Part of a small language model's weights: ALiBi, some layers without attention.
Each number is 128 + 32 x the weight over its row's rms, rounded and kept within 0 to 255. Layers, rows and columns count from 0. Numbers have three digits each. The size before them is the row's rms in percent of the matrix's.

# layer 2 MLP down (transposed), 512x128, rms 0.119, rows 374-428, columns 0-127
101:062112170107133162137169126128134172099115117102138166181075139091104143140179098132082102117083163139152100112144163102149145139145147017132099079110149130149081124145149101127112089117155168077188087149122110139113148136085236140168134140154162123151073161156153124173142138152090114130162143082136161080112097163139113096142124117122086068086156105102148133126149157142137080066177
097:100103131116131121101115090148122142125114132132124126126155126180076134158113131118086091157069113111123150097088135175158184165161105185083095070154092179085113120100155108114127084156123135180094118082117089075098137088162069085175114129124137076173185134056150182208093122135164139181072144089129139136098140119093085102138128139092138104104164104093143138101150110216137113151146
092:067155148106142156157127202140148115166100118032171124121131099115176135153183097136090064140130118134142120102121125077091178147161123094220117135113126194119152095123147132092144151130155101128136086127116114106150117085236168168107166081148134123147087163144116068118131086091117149120137106154065097149150156187133104114146109116122105134096118118103132081133092089150171120172102
104:138123126113084138118144184135152137074108099096138090153163088155098129105148109133167121099143185122047154125092152153137172158095140150101163124193166107112154146183204131134108133179128147082125136093144121147144135111127103161114126106118147188151117120138113106090155204111200109147118159141152125119124158101125152126127135097102078177164141092127142109132147157161196107200254
105:050127168101187067108137096080147127112128156155096121108156129078109163115126199129172113131179142164064166133089111112145146081136111101101171069089180130144127146136138115098117086146112152178081097185170108106106149132108138115110087195189098145149122119103199172116138161134136161150146129123182190101142124079147119130131127126142111150111120099157099140056082154197090137118108
107:115154122125138129143137128138118147105114127164093119116109080098069126110086146188123154173141100156128123086151122157159140096135102121080122085120101123133165127113176126121063172128083157101139236164121049102131130064079107126160103085144097139177137069099154106122129098165063074162121109092098137127062150130096126168135097074153146092123132129134176149100133181184144102204125
097:114145098157158091165042138116107126108079140124105163137180153165174086071146117100088113104055104128185126113086143119069089127088115143120108200132128166134124113063081147116105180110166183129095077148083161126115159149124120123128146090167116091134223127100150086102147180078096161142114180134125173135122122164172084157152134130095125099144135168133085118168156140095124111122131
094:136072145133166160127117129083099091162169137128128134062165091172141103144153139091165100113109157134130121090176134094160117108173051160073091096152120126139149095106110159136134065140138096137047116185208116190151122134179162108157144112099096127161163118122143128156135149164117161118145116134156100173211124178096088095151135182111162129167138141132085138160139182074167101157099
099:122174123130063084141142086158175104099133108157119119177086168132111102064099121117196093117143131078120097160084104030133138102109066133109172136174149084105132127105138122097109099141059169129109102104098143101101146122126132126075140128094153129098146113101143062092140116134088139061121130199189086129126108168078182148122104132107113101097133178156144059138127119146103073146140
096:116127180109152127132136155161100123151097146197120131074149083130143114097082117124070119135117085144140117130106197123118121122148135085125117080148117076134196161138195144178161140134181073159112117143148155086078136083099189111150175131073095077155183140172140115070102141132128145110161114137144152132144166148115046112085121148074176138131087155076104125200103169108149137163110
093:073132122091125138175181142148102112119079144117161167125216108128072073192122094068116086110106086175098079119138150103183096164168143117181117129122155146119135144147151195114144137153138077169135127097110128152096083134108140085132158166148134099143143135150137116135107040121119169071117159125081138161187108168097145139102106169116152103111142070040104109086143120139131144136166
101:104149155141148105126181153099124121133096146105145183130185110185148114112150085107124105128088118127229171111147104103122135129130151148157071126109172178076129152126115105116148143131129166142158092129126134175099109120071175177126145153143173108104079162129109164140080131174108165132171157100046124098138089167204116085157221110082088144106148114067168127122106159152100155114157
102:169156118146148113090078103115144062084108145152085100118147115197165123113101113127083169109104142122153159111098071110121184106116163122154094113103140148158141160146100091078169119155118161196177159166179128082085152127108098186087127076161156162162115094194142134107163157113130147083139147161171109135124077102107162106111100120077155177119130091114051148130098129171056150152110
098:085100183086114129100196138134109115121108168184226123074141061113139115151088129133201112120167126164090127106136128194161097101157104077132147145118148109175156106162123149115179147146101050113134126139181129097153141133146103116155123144107107132080149096140100099122119114163106136104106132173152108111118167084099082161131179131159199146145137175092168099131181137097118124213134
103:060219094088149171106133079138145113220109167104104114104155167113121130162133161118141084136107145115145147119107184128131108108125127079105149099122163128113171166084103147150193158180164126159169110088083135156129059084094067103088119098146130086098166157118124190166137148121138088110120105143150097136111153151093103180174170109114137111138165119102177130078112088143120068161143
097:144140171094133116113068192117138176148137044124135125099124092106159115117065145162093148116214082100117067118163125156075112168098104156112116132144082130098116128145139154134119099132131119131137144064074078165161146120128103147167119152135174143173140104062104104113121106109166055141101091128130114111125143056068124106089100092118115124126157166178155124055139093184129142167087
102:109096132124158113124140152132138119092164104207149078161134150164164137102113072137148155160107127143103121124173090160127109150166101128152060095144133092121105113162094069118140155171152094191146201067138152103077165115123087164092109094084139091147158112110169161074086177129140134172144123117140166155124184103124203116120125126150182131141129147143147118096236094106141184117148
099:115144133099107133124120152155109157249147129104133147080199138076139140114070158156132169118202134140056130197165143171134200111091146185149174136158112144129171099160128180163170085141141098098089130166139129148154142148132147108146142101126139103125169123117142142142134151168159146129089123158116037147149135163143159089168110158130153144103113137121165167102057131084112086115132
093:186101140119145073122084156117136169164204113096120046126175167131181126068156125145123088140127134104050145133172151113092140103162101167137143131155151113113142111121144133138203116163120136136061108019066097140085116133139155143128158128142144139123125128128199116133121108115082100106068141119114129099087189130084172145167088086114154140138179132159158127105123119086143149136093
097:115133114083104128083179154113096161131177191144136130116145126066143124087142080157133080163154132122120111068134152114065131126123108141124152120152136127203100148099148140153112085123172080126127133101076120153095080123109177123116121081171139144159107155101113117164055166129150142135072142159085211126157137110221152132168091096144123153047119123177093123163130084142161141106075
100:140084132172092088154113101137144182156179110113101095093162160078138147132098158135131130097195092120195138140126134090149114143107139097122156118125176162128095096113123149054152145138073137093097133131067085160139125079142181139174130093135153158105125100081145109113137147106074131070105068186137123079086080150059130099117098100085108166124196121155127160119189134186169139094134
098:114153114145115190135118153141098120162141087067147093120204064122186099162105144149087170106176123154083087133172116104141143221120136162137158144120070129086137142157142134126155054162135106073125147121086080112122120143107141121167147054114089147173141111190104058167149152172141099093116098166099130159109102133177140134119146114049138140101129081128141174147125146114151160114121
093:095147186087137172117109161092100126144104115153127155070032194125140126154130136162160145100102103106136156131144062078113094097137081148177117118106052064074090129177129090076161118146082131094137128092137164101095166169118138149180151106165221103168110116138132145097127159123091130077128150135131112165128131140202129156112165138091128115094165147124152125166108091092134113125097
103:138129065130155155126120151147127070091137106115144146086203079139211129137105121152131189103098120133105130098078168090145115083156194117127089092130136057078154182102136120059173159116101142116174130145100123125071148162138155127092105122137038076087133082136081076078141136147151150113072167110118120085134102138145111111161159119151119128091147113111110111129186150121075141099139
100:086133094103126125155113134133123115153126134117135114150135104169248172126142093124134106071078143190172132177158125068155132088192171096139123192115172113165117126135098106175140137193127125110088085158119145109146146159153125133096178107136105111123138142151173072147154131100092169156100171121135124090093134127178104092125115077134136059100147123145104106124157147123136162015096
109:062121132141134137135087117134157075108103107160135100113126175150097104100136098143156178126132131136130155132138111026022107092123133100130070109091106130115124135217166084157149096080087086130123128179157106107090169102096144140126146138163103110140160099106178215107107156082121102149150151187113148142172120101181127086150129122086128074103109164162140133122135201134131141107121
107:193163154154120110130117105103114083111137167181138131163125193167085101147122137175132154120092164118119132140134154027136069127158083160176186146074111094106128157163157135139110141087162118096099087167126084167102080119115084079138150112191120088162112136130138168156082123195101139093113155152111168144137073116154166154059093159114127098136150177141158091180090115101122131127147
098:152105129139160121113089192157128146100116151107138142151072118126104099163180156119089118126143086118165091127183157081078120148162119163073085090087120150144096148125136121147200146135119070160120122093139148147137127123090169146172178154150073111103085085148157178164114093174116048104157116116162140181129130129107141062089166108078140097124203098140086152180113106164091144153184
098:194159186122139105100105161096117166180092091202118151091113158124209078103138145129122145082154079153169132132193155115137155101102126070142098157136074142124053125089119151163180145102117179160089173110101172151107108105147121145110104056098118123134145179183142118123108099126140118166153097185085107108144149138072130119154140119104130095167135151146100172143170142063163133142133
104:079112118184140148137178111145142165143104170166067169150116138138104137086133162128105150095141128109123125139208109109232139176178112148128175099110125147153091144148088156140177146155070147159126155130119137174090107164161165162185131103108138144118113123104155178078125083103123083119135142129129113151159121085052168088118108115123195146150159125114144076106162154169130219153152
114:154147098165116142134068129106117131129075077109066207134158133094121127158143143132133080142114173106143121108106163097059094126107172104175090142120135135096150121090156147098141156159208146148156089135113107201156108148149090167053143179128115128147024108133117143131083091126200128152076094135127160084103090126143114145147091066087088140136127114133118123111104134087146121104177
099:080104088146089087104135148119152146085064123106132105137170189175130117099091135081074135155099119128096151085105096123079119151154085141102116134141155128089145137075171111128081151131146198132031136169106102151092149140131121112092079167120150155098125164094135055168131103187142140127089136142130121155117139088148123142132158141115051131127185140112127170164130165130074180075058
099:166100153133101129158085114108110133135116120174105103129202174180188063149171100150151114127081184127168155179169123118126141084088121145135083115087178125111096104109174134088164127093107143103074098119112146120130138099142090171106145155116115120137134084137175201176176153106127170101132151181140122098101143170176094068069155148148080046076142142090089120149097127113128117127099
103:173096165111129168111170124108078155188199137189149121136129092192137133147124084111127140102070131167107136097138072175154110125139112071072165206117123088139129139103092086133113093074106121144123087114167124099134161082154123170149156114125062134112111078073150139168157150105134130137125132120163132117170181097162126073174101175087167155115134101108154137078212114139132113105112
105:113096104161109095083098154128067121073108121134100148094179101167139086133153125159092081129088127096147172099097141072121178121105165149167104087091122168121140102145163135067123177131160145091164107176090152163114152102089094181128149093165076134160041096105098166130087152100121150181102129171084137122123144133138121082140147074198080144106119157096067180127134119124113147085127
101:161102129143104105109147161112134191064113192149073151152100135175135127153195188147096111133182117110133168098098136106049141121115172130148154162122129111170188168078155148126103112101130165159107128099093114171067133107107143150130120138179138158152069140123130098108199126131130149173090089116160079094119138143102073111058148066186118101151191136118117086134128094102138133112167
102:141142089155149092136137152102101139104055131086125178160132151118108163064116113152089017031120073121163109098121114117102099126159125093108090128077161104130134134102120167128144120149120149163158081125098106155149152080095163163139149144133115106126064177098060137074112146119106115159132163116100125059157163073100048109109117149127091130124094090129129107152128155088153104141175
102:068132131159173124135076132077142147097108192102113147134179145140157090184110189134143119148146091080148115141069143103101142179171166146132182133122116123061143131138160132169132049136181118157110132161157056152158166054169084120172074149176061057137105145116133117130117091151133101141098116149132144143090108108131079076130118106074116103150139166118146122159160129165113161123132
102:140115175160118149113123139110135105085150138116117121127140099098119144154111167106153150088059125148079082172142139071179119148219139182141162127139100105147174082126157204097161113145123098085113162177076092158165129157140175112133142070147099109178098138156165119116163105159111145083084158152095122175221130143077174141129090155112145140092085155119130083151130123158097132103193
098:162164215149132156118184166146109098149095153104183068158151108087100126157122088106049145108123122105114118158067120119108156115111144092167109178171100116135141109106171132115143140116178149099144170117152089160145125100143075108109115132156185079121122129078096136158089128124175149130148133164127157140114136149248161150096166097136122162110179122152151151156194115078125130063138
101:063163170135191155215195074159131110077086081132094101115116132128103128130131107106094163137070100148148139077113145158110152091137158182128073099156150140100114110121145119123117169107125135137127148104126158135102050079149144138154087079115134123180136082150134198129113144124097113174182128108117127121145153176068133085193098167147157073129133074079142138112120174154138170111146
096:131130127157103136148209099115145159114110138107153118104150133094196092129096156158123071124121176097124125124153170093209144144160139157058101212161134107130116107100157166122108143116161138094121105145156058187094099183114120168093143112138096102151089135150162110110131153116084211107097134150095138114136057108091164037135127150142103079099145150101123119155154132169102144081146
098:175086237108174114116117140125093140065139119167158084211085149119174098145150047144168187131128128125122114120119138129101133092107113095156081138119107077121095089169124105140160140131100122099136141146093149081076123121171096135126166155085098118117118189162079135126124181155106138186142176179086124121149163163119163144130088129149069119105126150163105137202182117125131149134132
100:132134145130162129088203115113084111140142067065103114101152159100164124071164135117090074170129185138113134058133121110140116198077116128155091132133129095125143121145111102188158134142082108128130123066194158153099142117064093165128072128139058098163053120125117139108117130156072089111110096109153190159148183076078120103134149153109105147096118109126109151096126162166087126135112
091:134091149104137080090070140138076104126127154170173086183119153124125132116137096169085102094086179073108132143143148104078143150123138102185179136150086106168185183124125122103100157130111177132140084092142114148111111109094129072095146154161113099033065108085169124115175148101140158080119134131137152102070103137150160154135127193130127148092161121102070077112144141162108103063102
098:183144168116127135164136142151129164139129140084176125116126055137196103156113116143123120174088149142213131060162115119077152121183116072147106113115116085086162132121131121216183127089070148120138136147128138187112107088146154152169164132146124126152053166117105144156117086138128114124178140132135187155065096134158107093070124093155161073095130139160099171116119128118189114138112
095:126125174084141092106126092153164225180168094140142115023122068153152163108116059135058077159129136163155104146171138110136158131120127070146113081097182167159101112114127097084156154140105125156165121104082096149122147098108103112111144085090124106143148077172122119135119102127119114143134132122104099119114118118074077161150180158136185120113122111139102174137176121140094198091163
094:126132134104192139113128110096179099134069181125134158099123115132042123154096138133128199164134132074092149159079146158137178147137128153111113083088128109105093089118046084159135125115161170083148112116109080157156163105090118149186156135136113129118135163176110123164118142075182087092168148153075072111105095113135127124105104122173136065105152146169162154106150136134096099211088
105:157113163128075102114114126147128107147170112105158106102105086014117103109103143092070172113155125083124136115085164143170133118161073150124168054113104141111080101149149136118122119082082179087188191113078111134075092220150137121148137160082106089099137152191106142108107091130166116066154136120092119140094154100087115162098150101114097139133115150130152124145131128138067152139145
100:165086088132133067085124121134135136155205138116136130096153094100139127125113106141123152154152178096117159144136105174082224122110129153145115081153166120058133116149083112164187156122151082088076151129111124137148078069165073123122102131114154134129097141151161155139116147087145104171108083170159144163087115142133110061175168133111054161104197143132109153085071095109134177114134
108:131128168079126117100083156120056148116127070151109094167080181170141148083119164091151135145097163116141109125159120100138151160101148128173077069131133075091129180127146102120118149123107166131072080149063096099149173129124134116070098188091146128162104071132143127125131166117132098153178080144133137063170165165079180150160182088155090119134139116172123177107106116134170122190137
110:115044149071090084150128090127121124129152160179102144184098128133186127078118148144148161121111112164098124139152109098133090080070113200167107035165113145171135172158085163070129161127098115145135159119108134088140164146113152181136118162103070149075191145200074128079157137168119108131187104138145127138130173131142140093137094129159159165130098129105116147148137102132087129164149
098:138112168126144146122098185121101161110093136144123137098155196117113136113171126096159116095067115182204096149056111104179091138123132183143124131116115178132110211105069116132144057143142190121187160113123161115163181107107116160110148124178120154112122121133084163136154100146137142197159145081091096106165118223154083129172111103103094152154141117099101133110115098141113093138145
109:115119155084102137103149090124144110165145168240141105162114172138065141174099117152167183190147107153057155119141107217110121060161119161179150114129132073087132105209135124133142125127151110168107135071133102126124109107160174088143093131072131175167134095117136151116153122160139169147127111126158133120147160120153162166129110177191162164122101113142095132107108097147158083103123
104:126072099157142157151142119103123125196165123118098142161178110129092092184132102064158119149150104136092141168137133130107102126115184204165126129141122194103118109145189131153090089101100190153095166159106164100140103056075170116186096109132069111124163110166144124151179128100101161107125081071104150167179154081138186088123095115115105169147110126086158122185124111124157125120104
# layer 2 MLP up, 512x128, rms 0.14, rows 375-428, columns 0-127
097:142133121098102188064171142119121070116118104119154118165187118118124113116079069059138115123094130131120123135120156103094183096143091110157170228128109174133070149162192061143138155116132131094113107106149132133106199106131127105169128090077086125122127145113108143126159117133089135105086103136093160148147122150122127118156163137058080147172036136157094138090177143132182102123092
084:107153111164132134076083147141081131104159076092145092093134163152130152122166139071119094145120054146154152191090145113147123200184111142121207158128140165108191127155111138112130153058096097169162140143086126086113051152156174153155069138154069102157114117118125129115137142096127084145176067137152105186121147093107131141116117169128097128155123141104098124151053113101126139099082
108:120104115152141118071092156099134162141174132112044145089136176103154186130089096077154112097104139130097128119118117090190161138122118131160176143126126167091157111119152106133138141167130151063126158110127154140096163126057091155089121100153100117091136134116156100064141148000098180096105109093123129147113120150107180138121120109063079158123149138142156103153131123061077126130112
111:139111123110111177076127162185108139161118084134113154174069129146174090095083104095101152131136167128191139139182072120132139177121178099154132169115193086069156120147117141157119107068118187107114159175131117141124202110154116109170143101134193128090154131125103088120127084116166148075130145157122128128112156116094196125140133116176156099119068128127152077153103057076172157140131
105:154100089139087116096167095086109111110129096156192083141139061116078112146053179137113083110197127128085113068127183152149112157160134160084124133177121134137166125122083168158121108082172185081123145118107135129165066156197176105124136092147127117158128096141125090126140174114120156133171159139146153161139100070080123105143085122105113149128104156092099171092116130090132180092191
100:118094110125099113104137169119155153179135078126155093139110105187127134126088080135149127157161083076073076160082139112097183178188083135105101099117059104090078136132098125142128134163105098172161137160089121125116113144171105064142122077079140152171175124143111074115157211133162115075148139135133125181145154047097114090130102118134113127205100118105103139137150110103155166107114
101:156094088101176109126184088188176157022089113106145165099053100142188123103123126112174136086132164094128110148075108146133108117190160155163106128111085097118097119148146186111106128156206169124105139119137146126165060123104117127162138102175143184111101154118077157175098128104141142094108163107086148113095148087089158140113104103141142144168166142169157122157162103130144163104098
100:126095147127129167095119139105130170119113129121119077118167215090156128149119183189148162116120132140072174127160086100150094166141162131187058134141035166152109090148144134138063103118111093163192155092155135171131134156149141125152162079153141157193132124153118118175104167085112108125124143125103127104174161125132153129130062168114074098173159050116124130144159120156130157083148
091:086162143121112188173139149128159163129128096108188093092110137117088166067079201150121132098141156131139099143212125121090166096113130175077135110118120114119168167083113100124133138111162126206107089123148151117086143133152116106200075157110096097130172139165116125102194131100106075080136139117113132142149142151166087130133141139103167145059099135109057120162080160139165107185165
092:093136169131190052138163177140104157123194132107153158147133141157146134104072138101110157117092122120122081103181184123137095133138149165147160189092129106134170224099117112090165144089120064102076132156112130099122125147111145107147156093155154142102108037141184148090193124131186119127150086131147191148123146098127145123157133133145140126100120138104100044129113122134089171123174
102:077145111171148049146111146117144158091152092106146126139122083155156142121132169148130123166084167119171148089160110103153042157185138165126173121138124111127135170182127183168130126125105109142109110133171129019110141157145131140112093110119086171089092114082102105164098142152172114183100070165176138149128148165098124145117163089124132078098149068085128083184108084133119177139144
104:135146134151187144096081103097150114120105140101168151150098082165069120108149170194141079120144158125169130137157127086180118117100156174118125166127113104098193175138122157084098155139121144188143142167159171191141156119157081143152091102094158127142131107148160053078093104139152148155119172106179168128141117082089126061101118068163125128126067071167092144111071101112146165119115
100:131111110151197100113090106098075120126113125108025215142130093110146131155118102099119149059102133092079150123119084127146169120148144105111069129188074174148126115136172157121129123150116157074133107128137181108133173120125111130113158195134129165184071139064163129120089095152139126147112142165195143132088140136125118176141170064105134152197140141112154129156134119149161161095175
103:164199115160075137178169124084159129141099156085069115123088106110108139086110137151150150091089121127145136185179138127115072067159168088079068102100125083109084144106093119160141121083139144117153115148121139139139050119126096137108139136128144143114168146135139161121164155121127141107108078091067138146082153078090113118226145087140107143108071149064106163095076149141157111083133
100:118100135138125194119161119136114121092181132101126046111114144155093118079126079161130079112140179109090187125150141159105108110173120162105132061156122179176101106079130137135111112162092152122078106100115148130154102103112064113141146098182139089115177138136121118123115160151086178102095104180145226074099068088110136134095160097110085051121136115139176162150096113143149110164142
098:136071135152169096107144146150047148123167111113107169087185147094078122098095106102147127107100098102107091159075136101177089132138092078085094121150109142120136111074172184176115083119124112131138097115155115133096105102082093117123103132124186112129166110045090136110136097145143035134144152116155120192087171176167122110113188166107103112171179083152102116131113154105124129081105
100:094037121147082103091141177114150138128133105133128089128094105101182127076129103158186145073163085113133106165127146108106075144185108105148135112160112122114138143146102094086117120128098125062140174079142145140149105112134163075151132143159106145138135156136129127082125105152114176170129152099233153172080148141077182166143165142124111135116150201090169136076067116116081165154158
089:176136075094155104151147170134109105160089155102143179107165136142156175095173137108114179133120145184176160103169121119119130113130182138209142134148113163107125130147134094118137118130129192140142104097113135115126103111122140123117079158116105104110167097116161120132084184111107121186088154069158076073108120140104085107116188061150143163088056163192124077072127098067101120072126
096:139133059084167168121140083130114081110143155143123164130137181115173207104152105137114135168145135179138154111147145114120135119131165165115182131111131175164102172100089126135147095148073083090188142040101127188079137118143134121102069145162202120105083121099162138156191174115132092190108130079129148149090090123097111172129148157182180128130104135111121104100128093144123109112075
103:186127102151128127141152160167171140096076175140123099123150162184113153137105186068133082066140142096164146117136148087168104062133161161166110098105145115204074131115109135151137191104109159146132119160164129225128121170144116133098125107155182118124127062123074144111099163155115121119127113134183130129109150100102097072127137139102083158096118125175020137122148122154100123110107
089:131128090158132117131107173104179101160141083120083138157123171092131150058112095114154144128124184143076106154129168081090104149131151085164136127056134138105144136208120107112131211082123122107106200089118228126095142147089122054112121142116110130169108164117146117153155132127088156136137109107130120153094067191114144143091132163138060108126127182086149165160126114131104078102128
092:113114096180089160162109133127164125143153138122107117127147107146108117152125142068143159122114184148122106135181110076162124124128107152138161137119165158142107109108064165113103091113167118064089115111126102099117166118101187186128105072136137148166171174108139178116186162096141165110038066162148180035113053119177128099101112148093143108116081157136178122146163150159134133092167
099:150111125102089102149152176065095092153149135132136181135152099161129118116119048108116156075109141170152136143088142102074124098116151080144104087090140167069166147101124175095095114117122101101124163169129205106107171178097121111080094160078096122160109115083103097117097145100111151116139103142147111084147127122076069081112110153131135116176094147167096198211146163125174097108087
100:159099136144137214107136095140122142095132169056043163091134153128127081111118156136159176127159128178174142146169141129102081125114153148149166155119088077091155176126201045116113156147117141159087150091082157101134087107110152084102124099158066116106132093134138125115159140087094103147102158139202179137111136154131150107144118179191163138116103175119138084103163161150113119112158
111:099081108077142152103155100111164147134147109136147099110089140139160147123163135182170130113152186070132148136175150075118112146117185145117126083140062120140056114193144167184115105146136099145102157113107118128088160074148144188097129090092116113197045088065144118148107151109134148116124180167190134103148138105134102113149137117104157118124128157107133144135162209082129196178126
105:117121110140094178095097106118157091220127149175142109110106128154126094099137139196147125140081098113114103093153134139132115175125085119098156091113082104154082145124109133126088110156169109098124156195175145122089123133113152123101117194139092082118121207095164124067141120092074144170088091144099114185136057208186154148091149151112129149136123151139095101113107118087134096064162
094:178135105100108129141112079235158138180122106119130086063117111117086137148131109087091138171128169097148156057113173122075126151147169076100126137063109094108104173106077124154148120135123088114169134164179131123199123154093162157115126156136106102152123143187082183097136172129106197075096142155083112098096105111156126075105140064152126150122113113084118149130134146115119172145123
092:138106131198156093154135146151157150127133106072178172098115171123148098128054153138169112104090056135137088158172198130142105165094126126129054132044104192143116169105100170118138119135102160152144140082129135162126074144135146125099122152079113134157149174149129040137156112148131129137130126136113091138095135127121074097138123125020149164142099119130106150191150091101169138130121
102:118157113132127089078161121087161140075130094158101152096155125110079166113122115123138107141066071152136128140128124064111096110066137111126112125113148141156131097169121104123156145109139169095191102150140126115124111154101153143087180193064099128083079103133160096102119214121130149119116138148105102218107134124157077052107069110103118184095087198083125149158119091165107117117088
118:081186094130116164097125152160110120179119062129133193096158142108117103120090164122136126180172155153100093115118141147124122123106125097151094104127113115120138106161136134093122138140190040134080161086102068085127124111065048147110136073090060111153092109083096132118102162102131147120135088155078108135046112144155111173142079174120086125123149149102105098130164122098182142090175
094:130091100121114096059172104158128146118096076120104097114207176165147089082093097124116180160159094115161142135173184071107086159058146162162120095143130096086074130148117146120141120111117150093130096094114139127113135106129115077144073140106114066143138168156138114196140114236100087123137160175132154134113070147168134096163152171173110141107084141120138130144131133160099160119164
097:122100125122100101137098106133158114125113140123031125169145133110101174141181148155111141134113159171142140160122133148175152115138104083079141169128162124127134112174149161172106126101112132127131122110149134158177148187121162121124185184155147118168140111168114229132136118111168076122043073165198105140089113167125128083175087109157083138104144154097113125091104091102202115070087
100:109147080160095072140115048120113114107133111129107123119114091151153201088117168114150140114074060153100151154108117126148095056127087116130112088076173114076142157131110148150124126095142163148175130141165130149146114141095121110071169114147092111111159206148125137154150165125140089151121182182163112139091120130132121118100157135130072081162122047104166173103188167086071159166160
104:129132088106156120118136162184134115120090095117169112163143108183102136161153090099122160101145132161130152108125173072102137047145092127139129109090155144144135150156142133095159094151088149135124141128122150060197125216067096122201138100099082073133150130170106134087148132111141074138139113146161133111105113149068099077158083103193114076185111192168139169096136128074136106107153
101:136164097158122114124140061145136116127111199187180093072076176145126131099119101114150077138085128095165159165154133136131175174127160080101084076131127157167172127093088104113099139174116098122182173105145121091126101124093098156118154104110108055066148116060181124077125112161107119079077104163136113094078193105136172139086148117131155110120136135115086107099088135114129180125146
105:113138089170163186180127126128109063112102214120098143134109130126124106123133160171129123070115167127107137175096139152149054134145142115156145163144197129138142114166117113187129148151053187105125151143141132142122108132085098160172125105182111114163101089100173163121079172137115066091124103131085200139166124156196088138086146178096169105098140081132139131087139111147093131174154
099:121132114168144135125158125118154122118163125147116159138138146114144137114080071077125126063097149122069107207150161116083129123116179176164095086158117146131181161157075094133116119197141103147093146096105141121122189111076117087125168115156107078090100152114129098172166108109167090143151138238118147139113097127123130099095163134131121093176066157127100096072093200075134105143111
103:106134127124148102093094150154158114088131069115157182180095127154131135162114102136170187095149141128086082187154117112071081128137106136156125137138148227160196156118106086171151135074124129091127201096127123095152170085084196115174169133165096119116139111153144136193112113185148088140097116114153158157064139085119151131190117147164144176108121146114111162156107172142117140141132
092:136128131073115182111089127143133153191104103157116153150085132126137088113094125105198181137098150150147128132091091095082128130145157146135115137081137192101074065105135099104122131127170192098106071138145112058150160154107119120155140193118125124124151120130082093127137120135182091115124139130083129101097181081162102067156117178124036150179143141161094167189133169175103103143153
105:139081108128142172065161155147113046175186087111119114126143079160089094090097146164147121161110175131112143113097107134124161134135187075094153129087044121075084119167150130158131082165181135117150156087130201130090196140106128086120143135089132065145171147116135105149141165165137117148090120107158160166125111146095162126078120118109152167184108143193138152134173136109108129166111
094:093118119089125173154082153118125164110166145110100182219106153090092214102126131105138131106101147120118115156146068054122084191084081115155101166097124151151137152117111096127078134091108141135117151109157108094145162146063117101100133081127115169121111104174132143182158100172121102097112159197111184055130071128165107145117148134166138123140062167132105140167087123132148127159123
102:106140112147150143094087165099105133175180176101109138079176078124125099131121191072160092186121110118117104187130138088098139142115084082124095113133131208109116120134141177167110164116083096134134124113194107205081111120117140090124163115149125096150146139104139120145090150083127115085143107086149187125085109129091117084073118125123160131137182093089054140198167161104169167108137
103:136135118108111149132140159118131100090120082109199152139083104155112160124117170140114121134183158130141143098207143127113203150139144133167171135127090101185076108132150210103065112075087123130068173187119170148144176178109153147121129063072118136090109111113101147181116103113164164139163114108128160092139123137096119124115074155209149164133144149133091100085119148164155172144169
085:114113095141106147109147130133145184175101112119193089151166102203055146147094083112089114137163189089121146082137135126063173132127134090165134118145118107124163148134121141163085121156065150140165118157159085129139130116074119095113119167146203193099093135108126154150173155135101112164068104050105098116114126154090075162179119154082159155094158156085165129088091153152146129128144
094:096088128156088131100129109135098125128134121125135126148097115116157138102090203147136096176110144084168073132142176176142114127149100098078138110102079089076129094134129117170127115125101098156160162123137106116080123148065163128083145131165088103135106051118093086179113083072068140151087150199159102116072113129126189102127238120096144094150134118128117105180112132088116080140159
095:124132116177097172133122112136149124126154169124153155098100108105170097075243141158110085098055115189183139089111149161105096147135108119145129175134105140149063141100136102151114106135136091155183199071185128142107071108114094130169084092117129115104141162157157169136083099095159092108128129193124083115111121125112099171189121119108156151130096081131136094094088104150145159128175
096:158083100169150166144115098117161140123103148129123112110143124124110096148123126134166188124127115189097134083103155140158108066142096120132160118096170110101153140147118134131121133107191130148143138196098143215150093164113158081071133130149125108062122179151108108228063135111088078162187096095151115180134122101123103127150085120145176106125068137123099129130161185142047106134177
102:123014119142089169105161108142175153123111139159128142122137146097140154147141120134147154182155180088165136099113142154125091146102126171171168088186127109111112098105146135112133093093122186130097159068114120183161101214127117114113089145139127150068134123120118180084082090131217076116143191120178120084079159112120112102156113114149121139133126169129082129150166129081134084092160
100:154099110125161127096172132175082105162133104139109130134167112122143127065131182138123158153097065167168141159137107117113142094169145067113077154115166105074064171119149078123158088111107165113093121123113097104130075108121135151104127178088123143185165112132141125149065142072194113106147122168147113136067159121082174174119175173130113153150150128059139127153150107108150123024118
109:149158111173179165143102153201140134089129083083136063144130126068168137082126071148152113175115100070195129109163148053166099147179128152072122106153170108115108143151104112140117121095166135117074147097127146155087110195133128076184116135073181127117093141143103080078087116191123108148126139185119146137106130130124087110113071089161128095164090126120122132134129161112119096164105
110:145127119180146114088144094103137135105191103109073175163071140129176139128075125124139186068186165093100154111081130155208124143079104132076102123163136124151178120128083092137144158118116141157156092119104091116123065158100192141115142122137103204154184095072125183121112106109154135158122147132188094126144120109142182089169176150120130169095143117101071120173145140126122156097101
097:190095129117134174102139095112143120142144083131158119121128085152094068080154160141133105133109136104099090133093124117069138108145162129193116133179133142090139160158238127183117127133137128170143129150135125087074107135127150072162131174124106129109157114099110152162136087143141046140113180136139174133121139068118073152145086152157087197178048114121140140126123170098124125192079
108:122180096122140122081118113171130150059159088133092145129091113142084152105158052072170111118140175165083081143098107130163081141143130157144141110191125147176143159163147132171111161149130117088106147083167151153141071111152147171083144071100139090135146168124073127162149099163108147148147140142199085144102197143117099140222124188133120136133192111139127106144128188098130129118129
104:130114107126059147168127125121105105128176103096098142124084103131127099139049151142202119117132160088155124137137127120156151115122140099130151102121108106123082107160166133148118151103146145205129181123206166075082105147103130150185140081103127124051135151106183158186116156115129144095150129099120144138150124090116097167128109079097100098207130104141139232179157099166082136083138